Part of a small language model's weights: RMSNorm before each block.
Each number is 500 + 40 x the weight over the matrix's rms, rounded and kept within 0 to 999. Layers, rows and columns count from 0. Numbers have three digits each.

# layer 10 attention query, 128x128, rms 0.0948, rows 0-54, columns 0-127
510498518500522528513426513548516574462537474464465549528532544577524475478547605524533479526462399542491505472415481453510452508468546507593497494549571485511461509438549525549583613524471481520570530519478527518473494539489484535436525436489542458571519496562549492491475558589504526476519519424463420516560481533416498519467506534543528524492511431549513455488501416495521493442496
482551458490519497576463501430509552415442526510482491523517467578514475491504497480496596457531499473503375514513502493534470487463534455457533458513476498530442408503510512510503475494547507502596534402508454455457525554507522494461537486627501406534492410521541618470398484552480448514476554507483577556490506447463537558502539495491528399523505531471480554516511565538429488470525
488507475547533483463476535457564485478505491547526495498482450520486429465518501535519541517463510501525556534555507468496545509596412549429526479445515468478539482498539536444534477459491498532429507583559512490537482533480514432465523526459463539553507493515475521476565474483515614564515465522491495489519453574519452493566468540526529561515450439488527512551520518443518536482473
465487487515521389455523543425509476581496507538542521523475504470520462478458505491478516546545546449568583482527553518508526472455440510484504443431460492494566483520488595494454435486561525446462412529504543455506483503517509446556520547515492481507506507468478434446523457453492528466532480527532597473497547534534515477538476441494515482503513472458473487537471509494498488587537
474451514513458517493540542445486464458507434548526497530455468442530496554516500435503473458515540452537504525545492592443517508493477518475506533534530499546526472578443527560540469433492501452424568482534467444474473499511444441493448435465531529466437523481452457407505494550442473571522494473527527479544459504546497458475543470460502614438505502436488483497479439491505460525495
561467512466606543527455519518555531552500538439521442488517485479516502511523553483578501477488506559473358477504494455510506485442583471474553500517442453546414562436521481525503508509571466481500550570502463443554556535529450444496569562531505460562576449500534469538534528540485469495483494475542502523486528531468541525515428507542541476528489518502467475471496531545456499373523
563502497520544505446521488548480476529518491504533439510538479406520465499507522499490522491523523472436510541488454546532478501494457556427547520505503472493518497512472519444549479438471498447405511488508531467478462463455511457471481456464493582513436529491501434432578460506494561568465479515581574470514429558534445497503472461442494582497494519477490458530588464434557490558486
508504506461516504474521515499472525504468496552445462534572516467563426534478488528498497514472557493539502489514473539505474510485555491462464464448454529551479500498509436536466488474512485525474457467504431465511532523459520502546463483519500588488449460535431486489440494479479492557509481516492522494537479521475470548550494480488532477520452477497453465543532576535482521515493
608526506492559494518457487458525506502516473483559503536471546519508596537510472553561574502483486529514477532458482501499464533575520499547507449468533505489516509436446571545431536508468500513603467473585541484470506485480513520522461507514566447572586505463530516535469449470541526497492457561464456470566539460492484536518527572527495490502515448525446502481502535483482492449578
521488509517542505520549499428392543499493549486523590529505509481458540482475513519456492531503528505398421548480523540496526468503518507572511489481550523505478547547519524563495538511473566504489475532556457478490505433516474440532480520591446558558526564453514537501470463484465491477483456537508502500539550442507504506480481521444551442476486546493511508518475507453478548508479
558558502501482490478536455445521512478476549456508468511443505495504481499542476510469528430491466475457503473514484518412422468465465509440478413411450544478399488498484488507497418465508581505493467470563485421523519453404501452492466540465410578506467512530488503500476481538476590507485530543482531438507451428447511477483499554494487520506507497511530494476563489478544452478500
507472484452508484480447468491550505536532465479517468460545488457513434523440489522547412456541461560528483461548466499546559507484551463491501458505547507459488499451526502473429496512533442441459536575528455560521538510450522498563478508427510546463455514418450478469530505499591467501493554514484478473564464443523486468526467429484503481493531506502441528509484515552530532437517
494520550497491533488435456519461564510459515538440535515426473500473507575516467509530556503554496515556552544545476533485514501476478511550463485505627448536515484462470470477457531492527401500468499459504495561465514501526463514551530518483463507446515543476444493479484483532549484479486529507520506535581502491493515525525535534481473532496514570484479421481532486551516520484542
497515445563552509550487493502475592447510421459495486512503518560563453483491452555517557488446472502470566522509477451474490503592476410439511497468468482527504504492490506434544467541445467462503524491468510413516540556559527490548494434542460477474561530480547544542499499578482470470567485500425491517556566521453508512456536486515512489547524511495502550529410474549438468477538
567528497496431504515523449516439568463510478448473460494443529502511485496518523558488465599496480473551546580450511494469484545492494522481505566569503503474474502511548533513501475489504473467495515499516501492479546471519514536501467475533492530517474494510528501545530449519460529510549532422465499485542457525474493531550475488429490532493512474510467442510508514507527459515487
411521521492484533494540516502504556358488500572534456496454488474517474497532477511483546499421470447514562533415487514458507477484486595506485516458468499464506471562455589508471485492463510506457533502454468514425479456449433501477484471485496491479448517477550540435517553500510469510466440537506397551523523445579469421559529531563496606516427504478532445552441498564478436575536
491575454491480511533463488479497512473495541480564446454517408488489416483507510505543536468611527534578469486456527537590531529464516513485505515454504534511494493456534522543505432498512525541558489480466476468470496511533557480473505549493474417472506499495521510472505542538418513556482447497532478509516476532473493500529481516503522466510510488506542477560468458502485488574461
523463496443520600527439492483552557469491581449528544493479559570439537445499468558428534556418456590520450468495542479449456404537493473549523474443557525466520471418611509543530519566473531565532519492510554555492493471496553550455537538613480496507593456537530506587491463535508437437437517520439534526516469441539511590417568519487534481546496471481491449502445446505486460475525
533524490492476514438529559510522427503483511547474510463502506431515434527537428477556507469489516437531509543535509486480520487605463547483472553493548483500523514539552509437499489425463531440411435489500533487538436510535482492543503484509503514419438446522471496441530554443503482536456438484547590477443490521501435478517474467460483528485526536561493485524488564517421506518493
507465545489525469524527446482488561465483529479507558489478583520519524465523408519529504509386481516456546509530627522505517471482524529585486524518510500503463430472483505473504541534536525520565503396441502436538481463487517551433529506531470576519581508595510508472483627621496450553498472510504511477433487530549523475447510459506513498487488462461440510478465512521500540450425
547487455549514557576488492490488505457508496496521515480504550512492522417490517514463620476493470570543540528448499512489532468532548491530508490507492516521521492502519487480516445537510480530581508496494438508537434472478511580452480490483510476551657474493542513550451480546481435502464513453510506506456530537469549572448451576575461488542504507540437465503424527555487525433465
512483523502473547507510540482520536406507464471420504462505555581466534498470486460503460505422406584525436479554473410512524481429523506529479515578485521493506496496542538532463554523498524497467503484446548539488502502585468498405497433606484492469595458578515544547514445487533506512526511451497473568482508568510508514480508458519542484512564498653500557525524454573552451446527
473507523505500552506499441509536531517535474451416563528519537519498423519476459499504490548503457530480490554485539527509549479462551576464543509483409501512511540448516497475505523516499510490540467496519486482491505447516580520507569483516489445458570517453567560583453438479478455555551450449497441478489483482455508545517422545517501491525527536534462510470431512518436481486450
490466495500490599585502518513489496555564474528450466499478537576490487494547529548522505471548498517413435476552536490498516550518469521458480524552497477494498443454490572498521527498582565453462501504522584491456507537477449474464511558490455499423485475491578502468509484493536491497455464549543547478511529556497503532466486526474442519474452468517494571582428469481501482389508
584602511477459552490484497528499536541513515511533509503536600534544438530511462520490502586554481492451492479470455477476521489518445438501551560485490498494516464473459510491485422541536508483466507498499530565522471561486524446502388482456507494549496499517527495451469537469454576517440532448538470504505475480526538440524523507492483501463513509491495485411543526581480475480478
501602463553500482531434480536507461523545459487522467416534500525473557528508450506589577485454512528548528548508491453533469481521513474489539564534517508577451463435549466506456460429519495504488480426461496503482588498503447465460532514597456446533485478494610518572506471454553477472538449536428460486507505493552507510470525514531499429572505494524540514501521535534520530463487
494559486509525460502546538499438476503464481397554439552560498492483511464394487563518539527525519570530486466509483453481499518408508549564425484508523493490496480510494523493494468524510500452501535534511539518540536526534448496457483496471504500516557529518460460494414500436563459530536481495513547503457529496534486543456490472450521459545534565524529501531517577440484472484506
472553495478460540460568466480513501455483544549506493472549467506474441514489527465509454424532425525506534528572540523533524516528476542451495546495508525487488442519463453519447535495457485482517479506533521476479489517508524508485576398453454571557514562505499486475476485538483546458525521478412526508521583482502536460540531529515493460494535478511541515551466535522550402447501
534494470532485506534497499479559486584546442511583503451494501549538524578526606452494499532444502437482527485491484535461426496527522482544514472540571509519442482497534554493515517561534528488485423496428544518548509531512505511433506431520577513508519571585469547472503397505502517500551401530537438490496465515505476574521518532452484523597544533531518521536493467515514434508517
483506508505528558500466535533555522440445544445509514600491527523412518538541560489519484431516500516472446484456451525443456487534520470488557582503482542589468489511465500501472483510426488549454534417466519516518500458499536541511419486512501491451573541501533506564512521540453474453527496530482430490470564458512465502495455543501456468589474551603500529491491517459528480455527
396514475491510451561483481446446450520445530578505521451563461442468465440439458538470486497492561482524553521520503554488482439519430510444467521480476482487531501481472481468506447477526510540490425521530426500531506576499482523588488504444511455522508545498505472493502389434478531597435451497552535497599544511488520487564566533474452604539489509481517486566499572465426507540498
554508436516553452507540486539520505469547494536550526483479548493474560496456447514552531520452462501510449533436454547495502579469507494471508480540516486472480473451439480543500461512519491486482467539469561515458478521550548484457507515537477487508493449442469507513453503514503494472520443520517523576495462514454598449481489565514519446583451523507480495510516513496456584510547
466588534511506561503493505460500495497479475533440517487524375615512456555544519487481451459480504529470450504398526546465474500479504494533525470563519452543463488469507462524453538482482551527617536444456545530475534488491470580524580563593490483482539517488550478441419566510459416518512489494458574524474539461386600521532509551522513341533555486471487503453499546459487522549458
481505534444438468524548442473477474437450470538474478525538462457545496482473462568497487525485540402586516531521551614454496499561449463489444404486414463447474488469507513509487471564482539541484405514409519510591462523465526513535441481488536498453480525446525477490508454413447471483497507479566605488480515512523522471493505515460508441512491477466436556504491484505452472533521
482469460489563485540498482474477548478497519430540520511430518537498470494460463504545617597436446558474515526439500530538464467529550455563570505508546490514464446466508515489529522497559538571558455476562520476435559532531556523507540558516437433550529501522550578570463537521547500531480502493449496510463529510442524555466494482539524492523478502491497442466499536532516439435455
522520513532486557506517503459407480483499570469509505491544545495511504458603436540449524522557507566451551439510471550505486509534459496507500524530518510479474496521599502543507547531483480512402482421532488519490492446463465479480476493429452511499445515483419477511567460473541473476468541461533462390465471577549467456526505485540535553436514517506475540519583464558555476461388
508473473559512533484528524496480510501522419410479537474434447526468483437510599538505463503474459475462473529505542534473489524525541541533515496514507516470501495488488534484530519498468478493468493585458527542518479439464525502446438491480451497532537529531471486574489520521461489488539418440562440484452512454531593503459548492521495507533510487514505464514471411500529494446458
538591568453558478528492498612486511519429531544434502523609526488480493474592516466504444472532352513476474519529510469527500555535480500452427531530428490503480421487559515430486443524474418463503506563520437504482541544511487492518489493456561505508446494484520395485529509480462473464540575501482511497542499513538458440558505522489499465499517518527470523510528487501465498537425
529554512564500474529554479492517475463467517522503453488486432481507500518432471526482513525480511483535507508448474505489480527512488522530518516481498511539528479491488551533552481489479545499546453430512549483493458483516507522468522471548519505479591562548444547514507493537436498514511406536534487446517535541495529532513462480516526573542526412498495505522574490503492465464499
453576490457486468476504499509520587525502501569492479501496513431504472584457504511469528482540463425450567484485521521453425521514470559470504552504517502513541506405515479446516439542486516556491484450555530531585442485458495501511465445424502525405381537452484539445549551516464509529532507485565507461507505510573512517525513498563547511491500528516535480484404482466486474492488
545493479448500464484456434489503449543503509519497549516521521449546527479454529510627534495549441550549533528464496524557546502518516482496466508511548490538536456466528430485464505464562508489486539537458486485481443530502462545475502490461530548491484478493466550411535513460603553460521492517502550527530572536497524466498526455489497525572514514488490547550501606560489510571524
522529559479463500545533423511520534418496413454493534515493484484427509474509527532506491526435398558490479483461446510538498479478489516402559582476489499528544491493552495487481495468559540536503461523451469500501498546499497522500501481472498481515539551532475531522483472450465463491536555511507558528486452538512501497550523522459532425496471519476536586408474497492527529487474
505445463500540500542514467515523524490540507484436452527498430509505488491457466478540555528495491476497523512523507545520488508486447452544542500505522485459481430420509430560464500541500491553496461515515517570504485533524529453468496544492520467431582467479506549571518536532541496530508515483471482410474574487534497527504483517524502430489506467503429444449485532417554575487479
588526442502585514493510502521492528543485495507524528486483509493505531440494530478529463494552554500487512475491514513475427501507481511479506520471540517497541536461509483542414564467462491452498513532503524501552510481551485470554504468551510566534421502427505570491514561466504507504509524481513516466491559521517415524564497540523462488500520515533443484461518498527453459534453
508565514506452543472561513514453500561431499525514481482488496458521474478508497459536457528579467455493533527461494542516509535529484478480477504460517458473472514518489563488527495429453447525442521478511540555478521531507451475517531554425466515476511500506558560444488516492533514474500535481474526523521519505408478482483509498513529533535455586528522485506583565500453514532497
495558508470513489560530517523460489551490501552475510527546510495548493485486513528529479531531500472524457500489423457471542459422486496500496502476514481550471544552512565448482492492459449514530464484505474496518486545488465498515489477494526484577461512528499404467532483555545523453466587444452525500435444544465503534546450507506381541481480502464525495467517538498462507480505
512432454470492530484491479529454526495450528554523507482468525483477484510541514538548447550466511476570473499451503425475528545442488468556452564535567523506543475528467534459529485587523600572577568484529527499452481439519477539485471504568462515506532497512490534578420545525534458501524432555465497458423497452463459602486445500459571569572472511540532467478520516524533557444468
501503487510444470503483496561434457514441480490456567531443473481610466482510511491470509552437525440475447470534439498521481514548461519516515513495504556518511487500468475470506558561465565499415584497437468479525417457506521460472485501537509507505500506504512522503553512486503462482524446539575514514498488585495507512472486547523520519494523486508517540509466522455539551487478
492528443496538465499453508556489524549470500532600466558487534442567458501561462418480517504488479482464529452494533529552558517540484469515519458559475469518542525544483489486472526454464525562501551500464465434529439489485437576494503519504595556474447515489479510504449480602568598532465545465570471451536522542537501443549498501521520460500470524495525483537460529503548457554480
442492451491440496433456531504481494499480510496506492509522492469541551537492493462474467608519537471457507484490463460482475476521477522503529474520491489509499466559495493460521525444518440412479460499454514477509456486487430519492530503459459478558463477443493518476484466501539525525499571522513568554506489489476481479518475528494515525497419568516477533515506496468514497470475
481483479418488545472504495468515566487482499548534505552484542534499524474494476537490567560466476524502518485536425529508524528494482512551544507512510481497456456498537517466500566518473403491556521458415499499443472431521449518487520447475500550513508467502527538534499499532538524457578521545503505497527472515518531476533451453534479506575457536539513466481492489470512500464445
565514500491540422536523501527491487529526519467513507467484556556549489525543504461515512579552500498454521536544510494505465532505450451494495524514440440437475513511487437518539500519467459456529497512509494487571463474417471524491452459510486529443471512473484477469464474447465491506493472435528512486533560511469502443528469440468482467487521517532509479470439464471498486555505
591464470544556456528511515478543496470513531460488471515487439518397483460577486573434470431494479448499500456504466423449488490476533422481531517491520484489438526492480492473500443478495508519561449486463493604453537511537487551495600457463536518508493508507502501502501508523451447432490504507498463498493466518429590505427520585480533533498533574572507475498501515497554503460403
481472484490518472397514493568453459557531428602524459587479428458524505537473526523554479482514553502478527503567486589533540535487500507480462451512426457484533539471464512514488480478525488421500455492456460506580495540486494531589492505425490561492471463496465497469523521558480506466512498566545568497501533496527456501514536482529582571544539461455469416507496473508518512552502
501521542453550515492544530393503503509532504535502485473485493443403470507453486516533531461478524492470488518436543553546499524451444538439500527502445525449558501511468492553526514513564504543505530516523458464467494454527516482570531509483443546528578461507464551467474568511537517454450489520475534465532393461533526490538447448491463480496478543546468507494534482440444478549564
# layer 10 attention key, 128x128, rms 0.0997, rows 0-53, columns 0-127
535509453497545502479444497511472517520485570533555496427536563456517499520529472528548542473529555539534492470530399525508526561478493528441491472533480470519505531509497500476487535465492459506480555516564532433511503438523480457533498450399477510473499503521478534521504441503502501510464506488557483521527483508559482438474516500502540501490504474482473498549483499515505544486493
561508469509505562473451466478477495490482539467464530407481523472531462548542531484497519542529503576487500470526525489467468528507486533514455440483506467517462562466526438516471594518492482526507600492511545514525586505489473582530523465474407558461507495610578501539499461533553540452462479509504457560535480477511477513460441493535488539512511420478511459498582485496540518478519
428577510451452437514477539493556450554569451538504449480491536433455496449483527445433463477513512454535458469454477565564499493468499502533506518455505589485520480551467482495484495450550442461499456396460484532576505530439464528584456476519537530467356536463483462504534446518495455449538487452524517508535529425447476480508517449419519522472534601483517410490510544433439480530585
559505527512435516492535454536430488509533407583484549520517453471483486548436470503495498489448490430482448583529496489494520458485531548470445415448445525468489496522495551483494522425464517586489474567476473547549545521539510543431450469524546508457442530531484462503533543503536458562490475484507518542497516490506504544477529490441458455482478482447492464479465499476517573446536
534513526453451470445477557499535472526506532631522480543456513492476436455528460467476439577523504503560502523501493517524538523541448452482502498462499488471515527498456528533462492474475515559479467498497440528517551593449473531600525540481483483536488511386477497475582441465560529482473473535506647451449450465485450494568521572440490515493516522502508489514460552525516533459504
428560506533492567480500504484463557501523563490501508543576561524536491472498474553508532423545542518506527428528537472530553505477555493522548465435588472559388497563514489556413482506495566488552491491513527521465477428552592539461499503472467490490546455512510526469472510510580522442506539533468464547473513398499520439444496544518528463491502492539476539533462542460505530448489
491508492501483487537495541457554357465502458581451516550500529467503558514507476455526473416503532480542420557556545528520526444554420508566451443508523430441556521533475437594507430508512500527486441490446493513556486456423418463529559442504570510486460469453494508506382510420491502510508483548474499502530531495493571461535497419535527477483528494543516554501590490482479514512542
498555478505540461522522484555499480508481493590557533538486536444568469477454475515573497496544461521504486553564552461575559532498527474550495491451458534535496471571496530513570502459492478489488467494452435485478477482425501448508461586539500479470534446453579517401518554494527526564496445459451491530466525544480581490566561537441460508446533487471557496508531511443514537509491
462449539480539488530520519509490522520559542447461547363479490527500385543510583482486440530452560450459461534418454420483506532451573501508531499477464486473532438480557538505553530523542497457517499524499535566518468518497530530531523507557489478474457515517557491508492434437468462520523561540520484515586412544519508518457534476573477430543546501525473459511495448519542508520467
508487456508499494465542494466477493484514525493543508462514456517630469543498495519477525554534463547511549508446499485475506539514510490465515539529495496488467517468531459545588495556504512523552515481489480460487508448527601517496443469457403478503528475505497527439500492514503533486481476516485431491495455541478511523415532449523464521487474441498428460531508493583526543423573
517482477482553425535487529525469566474538524472508518466527534476506518468486446557497509490499468555483505488495429486517533455464537521500451497498526457538529511590523526515454531533461554496519459406487515392479446468472540520536520513523488543505530462546466522449528504421530524488542464557491506536548444546522486449502460501558545482478529491496545497506473466459514495479455
490496470488503478541454534455464469492516512512486454540487501538556559510479474533527526441543551485434474580511494495556496479559468447498447546486468474438458426557490559478526504453474470508540496494440541475569455500483478482620526533465553438509515489494459437523444565519499478433456523444467522535382491577446532527507510565501536473491457546490459495519564492474523473511480
459473534461449448533444603474472484578509479524558461542507409488569451462520500497508554530421544458501535513450579530569506505573540444435488490476420501505538491553520506531503500468481483503525463566486516493528524538375442534509503552552479536423448534457473522486476528481543553523515579432499514491535469513474440478557508509439571502491439488476461479576541466506469487512538
517457481485477462431517487523545554501468538490473508474568509468520489536571449484601532458494482510487480490469483577485485526459494561515548445531512571503469469477483581474507580563491548528507490443529530528561496538481500532416533577501468439467491506520517478491564605462557476482466527510528508449447431539517492514487490471499471452577495527496508558510448591520559495504495
496524519452506474515510484459491526481590512460559590489497470500446544622566521487498515478466440488533505471518517492511520530451484488528504503525604509436487533499517530547566535497457507482525528449498529539524462493460489519509570481504514523479526495519572503471464463516435491489488556472503464438520471519597484449454473525500486504527557489498506571530519437462484428473464
508511461459485491515502495460488489611500454519387431502513456461475491550505590509466491497488499469498505476535469468464474479502507482441585494527477504467486508419493471458539464474526556491518503491514576534479540578530499467531525479560454481440528491473491530453505476461484512526508474548499546545578476569442379512542375502422546506459546479463446511486491563464528543497527
485461516485548493506449531529441421504548435562506481519567549419491485492429540503526421534529481425530572483549460490521532491474469512461491481487458551519445462451492497461490498530586470557436450542439456516538469518487512549439518478547546415479471432486503473469431469522568506500517489498475520446484508487494489444533507518454480537439516437493478509501539480460478522540492
523501544487476469480560514532498502475498518476512473532564458481492547515510523474479425538528466508511496527481490486522485506507529554537505496453507560486502545507444499530523528511484551494513507555542454414474530522504493508534488488436443510494509537546458446444457506473530531487511465453505493486487496469447485474510498525497481481524504544532536484461479497491499451450535
510511481540462517492489483505548548517469566433467535583524437516587515572490499490419457487579534545483467464578514453489539522425512530511518497497494458545511512488508465539466488541456522576520585522526489491443498575496542523439530518482476433552489502569522459556504425544474509467534521494512459526527500516538501524488522535497506515557535498495508522486533502543495472490515
508534534488488491477455449450497561540478513506526484531498520496495478503476525476472456422560553479532521487528482518499537520512480434440488463516469488555519548500501529534514461464486484577410495551530486526471499535479520486561511452505576470578482465478506454462516527420520468493517462498477512510543431450505484584555451522435499522489471569516516484543507517470461517521522
466456509516481530491505532465499477537497488523546457476446517527477493519493491527497471487465523486512458480457504502535441561510460497494536489542554522445518486516493530478487498475435511523460513524499518462495549524491478474488498517552498484505477485482539428534550559580507530448541460511513466556498455542571496451542515455442509514499507497552513477445530480528489604515537
515529492509482483494458464476561444461524456593514503599465406430532535421528503517475472474525587438512498507617579528526515477561477458444464556484490467517582567575441493420514425466511492520500533526479449494527552491459485463552538554431553458430425526439422502495501519505510496510481498519573534456442498477519502404545524501428547495482497593436485484507532566488518573573501
537505502492518509547404530548483501495455504561556526471485511509518556532531477418545459530459532492551464482560476437537526509533498453421513548523518450496517510534477528560543451502542474575493538541489515533590575503474455519474525596512500470526478528478481465485481531502499442481454483457440517500517522577525481452467523492472473542460515517462471554476576515551533533485503
487442411509560527485509474487547454388507494479534461456514518493585507444549438487458411518478518440580523486528527367460528433543508497495452460506491501516505489489488577510435452447531487517537485543521475438507526482493517491493532473521420472472561544492538504533459491467484469424445472482494460548570428473516529470448490444534493489504543539492493543510468489539533518474493
449525496432527550548573539471481517487526505516480560477463512535508468501506515483503446466470487518527487525498493580453488518527500556507504441456554549524523448521520482442480514513523546501508492490423503480485413483548521486509490495539544489471463516572532539499455549529584478528546506528439494471565566516474572507483559528509563540498489519498498534517502520446455500500537
494457459471507506526521573511513557595517458549470536511504494435554446476439533454509560454564480493484518520566490504452466491499466530528428518500539499463500426517499451534506449497447481521542523566483475484543487518506488554496488529527556586548487495514472540486490493447498523497482517518501467542534501541460567500482510530470449498489528463503556534507463529484488449505490
448456521563497495487482460495456531456540530552522542458468476451477510480452482471574511498538521513502490515481509490521452466495492515489466442494502446505464531557549466473442513435477480497556494456512521542481519497516480459524487452468448499516505513493532506524482507465489443493547500476522447508491484511438551464545546509462492478534505484457487534452540435538429521487536
490518476538485416570465515479483500513534500507451559522514495488487519567550523441519521530511458493493477547527561493403504437527487475444482512474464543496494502492556550558547472538466497466436526474461437465525446530443523520435516475500513540467504524535481430499549496534476432527520421532559520509448513498466456515510480467470474538474489490488492502507507478539474520586543
441517500535462506450506540576484492516450525488521583468524542538528488477536474527509554452512548507487452518546569517503530471522488557470482476507502456528501528513450473461534497473467460504484548548531539501453484525501488502420500455495508435474544460471534489526474545494511526514488523474540528490514462543520460463397541524545434451519530502460445491445482555420490518507540
545549432468434541492463502507484474516448496568465459509502539485517493509492494467475517529550510512531498544496538497557499465499502484555460503398421520491486477499478485507513548433488511441546437416478487510537484542441433460485499467499531497443396512513528523481515499512458542540518529465474589532508524508494485446499505454479499546492497523459535482502506540516539497485481
474461474550534488546534489510531518499500510474479523481528521500522552460546490495532513544406540542519490451496478434427518496435568517475550513543589523495483556525535433520511541575470540494477594487522537485483470525551533517464532516508456450551491476594560551471477511514503498450539525546427485579479445536497526493442471486466457493516544489542529496451562419491455506459531
489484498435508512460505511525484548526480506406549496459531480460523447528547544543517427453518508502470481546473454481455543459549461519474543429427528476445474400481534558490502523516537470533471557448507462476452500517544488495530415529498563536481515479501519507492533506522482511504469528465540511542476481521495526539485590494474432534489530522520523493515484474575526508523569
513422512559552519596521466503508581485472467421434541484522559563515556516495479516516525518455527516520479492451472439465517489442541626565567510492499466525429501435566457542518543576418507514487495499522502495514487493477462533378533506502434500539542452568537546519498441540524446522501515528541407541470481543499488553502463451540543446492520481549535520474530500583472543487452
540399420553537522467444522506532526512511464535447473441509548473501497548504507492482577476483560476491501498456492439547499508494548610527515468537483554494541474461489517510503527630496516562457572447562487527533479514526487488447506562558474431490518415478534547500482511486533457605501449502540477580486510535539528456523500491527476440511489463456500508554467527537508517438491
573469531492429475557475455474546586478396442469530424472504527518465493540501558491457470513505475461502563505480500501583554501546524537512464518504492525526552502483523556439573518473495459494490536509482533558532465555501457552528479503497535497503464443518472443482497533496450530474478506474467518472525467499561497448466470524562472554490542450462455541505490430472458415502489
467477427535455472484486539473522433534555493478545463614421515434433521473481523551460492455513519443562558529517486558507521461547502505483494513452487580497589493592522557483489486486541477508473498454499488454405438444445538448472485473489560468490549489430469542481449539491518507492542431442517538495458505520481579467508506520491521504491454559421569513463485506515585498531537
455471517448512481525546506466475532490508570515553548463475561472492552512506494495473531444541523563510517497430409483453539439496478489486502509491585511489524502439499511522471443476464444492518503452529534451544519458518459496498547480429516509485482566532428495497517451536492532544514506470467521497500536498539431515498487461414442561490505542470520404490471493525517493549512
487497473528443499479496518465514478476530528598545512531502476507432492541470518474532549496486514484567499510501466508510479486503531550541518513482543523543506508527527520538548497475505500527494506506457462466546426461459438452424519492548461480439507452546559461565508489503520526558535463569442560540455545532465482512508457478462458438495542504515517484562534564516485549474535
413464484544521496502540541515517501471518510483489545445489499516476522505461536485522443500486545536502505480483526523488528489435544514452519564473537504532527440520540458514516480565522485515456496490574488555495476499493532463485507474493503480525482515417513469487559464487498536529562526520596456542517480521530491503496470490488491481520492534492479483528523509504504511511453
495529483478516567568470480502449492456497544443475485496537466463505492487472528422491525489525556508510465501557513566599462512526492505472423494457512490428493444609441497473525507506454526501500461458477504481539506414470521490515466512591476489517503548496485500503469518548583567449495485485399557507507502582501457492545451490536500470447486502524512508539596553559483537537531
467516520470492471487488518516452477514476441548469507534485478525550471505453440479492393439567554459484482493507477530502516450488483540489498526441476531467497526527402583470554474480497469407464460518447573512519514470437485515533478459535476485493440503470472449512485496525448512477448506549479509522450460538521490457530474521442511489472531572531489459450507499517423536535485
460498509500478505526465558511533407530471507467515524527477537537530555571524535496545512499501556472514522509461492565477565489463460536528476457451561495408437511488499490480498512571456474527504516469537545515489456486467545438510463496482480531514511497508476513494489532521521453537518434464498480427497497477596505539481422569503531513491551522475549481522502496486443508457522
498549535488562549539479524421477508535475484476444507506460518393478550485427538511502497526429526568446491455455473537462538532448553510508518494468565544462544518535536480493509524495462565531489525500486472530516465550529563551541480440535445540550511535497543497557443497461390489488497499505520453483519438523408513592579496484512465556484441436541519524483526454499401423523471
501529488470456512509503485493551527461551498460505526470564473513506527515486478457503564494531483553465490550452543543526526494504501503485529535425524515528478479469507497511617491495568502489546465441508484494542505446462494595471473521457498512530513470524518460506426447538454529463444486485465526436510508510523570414501550527529499447513483495515546559523431485476566581491554
496433496500469520501475528545547501451468530522562558485481515457484516537457492504497449476500522489521543484494510543551464450508511474528505527553447535481524515492425498473465514529509528479515458489466420447588455539521474487494453505543460529476428555497490469519446511471443492474466524505529516534537528504507438463500494531511560486518472497472481507511447583483518470507558
511487541526477556487450445523517521490478467561487505562519511495513441518485437523430551432441462428548572502519548498496510504477489467505472519544544512510645508464494465553475505458512452411450501453452554532564473516483524469498456577480544459499529513383548513482457547525550492549552450455500562518519503550470502443535577462483525464550473511537522505480498529520490525507510
527502519511497504445518548497518445443504487526480467496508467513509498513476482446508507500519486485450511509454475440573528574438511530466549520512494543443473488541512489511412431452453541522483452513450474540477450564485539483535490451496564497446495474485548430482536423546402446505496513504446483516514490515459447439443516504435451527509547514488461509536513549489502410470535
506526475516477605484497484494510545496429411521548426494567522502541535513470455510499559492531454556474489457537498555472506516531486469511495455527507507502505464499426477508513397493476473554561565481526488525484481503496494485510517488481450500483512439521506567504516516479455473496527463520453408542462491438575530491512520453507495557511506472598517418553548522525502469520512
531549573484427526501471507499529484484503418573458513483510480542471467459466518497489519500452517495535511461496512526487465472522504530486493552512437523482475452509476511537559503446495511503430438496551495487492469545453496431493496544538530461483502499469514469478523516536476428514460488555518496520563441491490488507522544465484472511445529520531521484494501537507424488463463
550577408554535486461504508540452475515493486595568383570487553490530476448499453513544527519490460451547468588528494513527408538602453524500459442515539480476540547511474496476456393480534470446558498472460416516607573551442432503533460465512537484458430488382415478485523601470504472510457403496554552579535500477396490501517551580456525492538506576534460547520556553540473538503563
507562519457514556521563517481515550536507450438502525460498587462497567507455494475517532432474509548448516439461496445471409503448582486496515567496567475513467485407508514527482503520534632498488578408518553450432478495521528492514470480557463520481502490490564547573583511458501445493471530514515417509455492497462437542426455543532440432512523501527563467508443509564489477471512
470583509525509495450465435484492504532516484578501510489480508449478450502519472436536489464555460447493475471465438531503439456539467522516508515494518542467537508565506524436484514447517495553515456476515468531466519491445451519548500540454497453436346494484533454514480536531519469531466553551452552450491466537454489457491495500505512539537464573475493584445484556587446473497458
494563436522498537468494482555504426527513454526520461549537455496549501491485446444461466477525484484445453489540466563522516456449500519524488506544425487491551572537512517537481521497508535524409466430527455480519526544470414493486412487556576466465519464397477497492513524524492515546499496528486603524546506488492487471560561499523571511508395521479533478520485491403510543444541
487484479546554452491494473463437530486459467373486526506545525544498525481477483431505528539579532527483464501455513444529482503517497518487543509478530544567474498435496534512499533501509546550499496530434500509504530459487461457476576521534532476445523477448473495492514522444481487562544489483525505469511486488465488513509451486514469491524459489518517455505484520490537552506486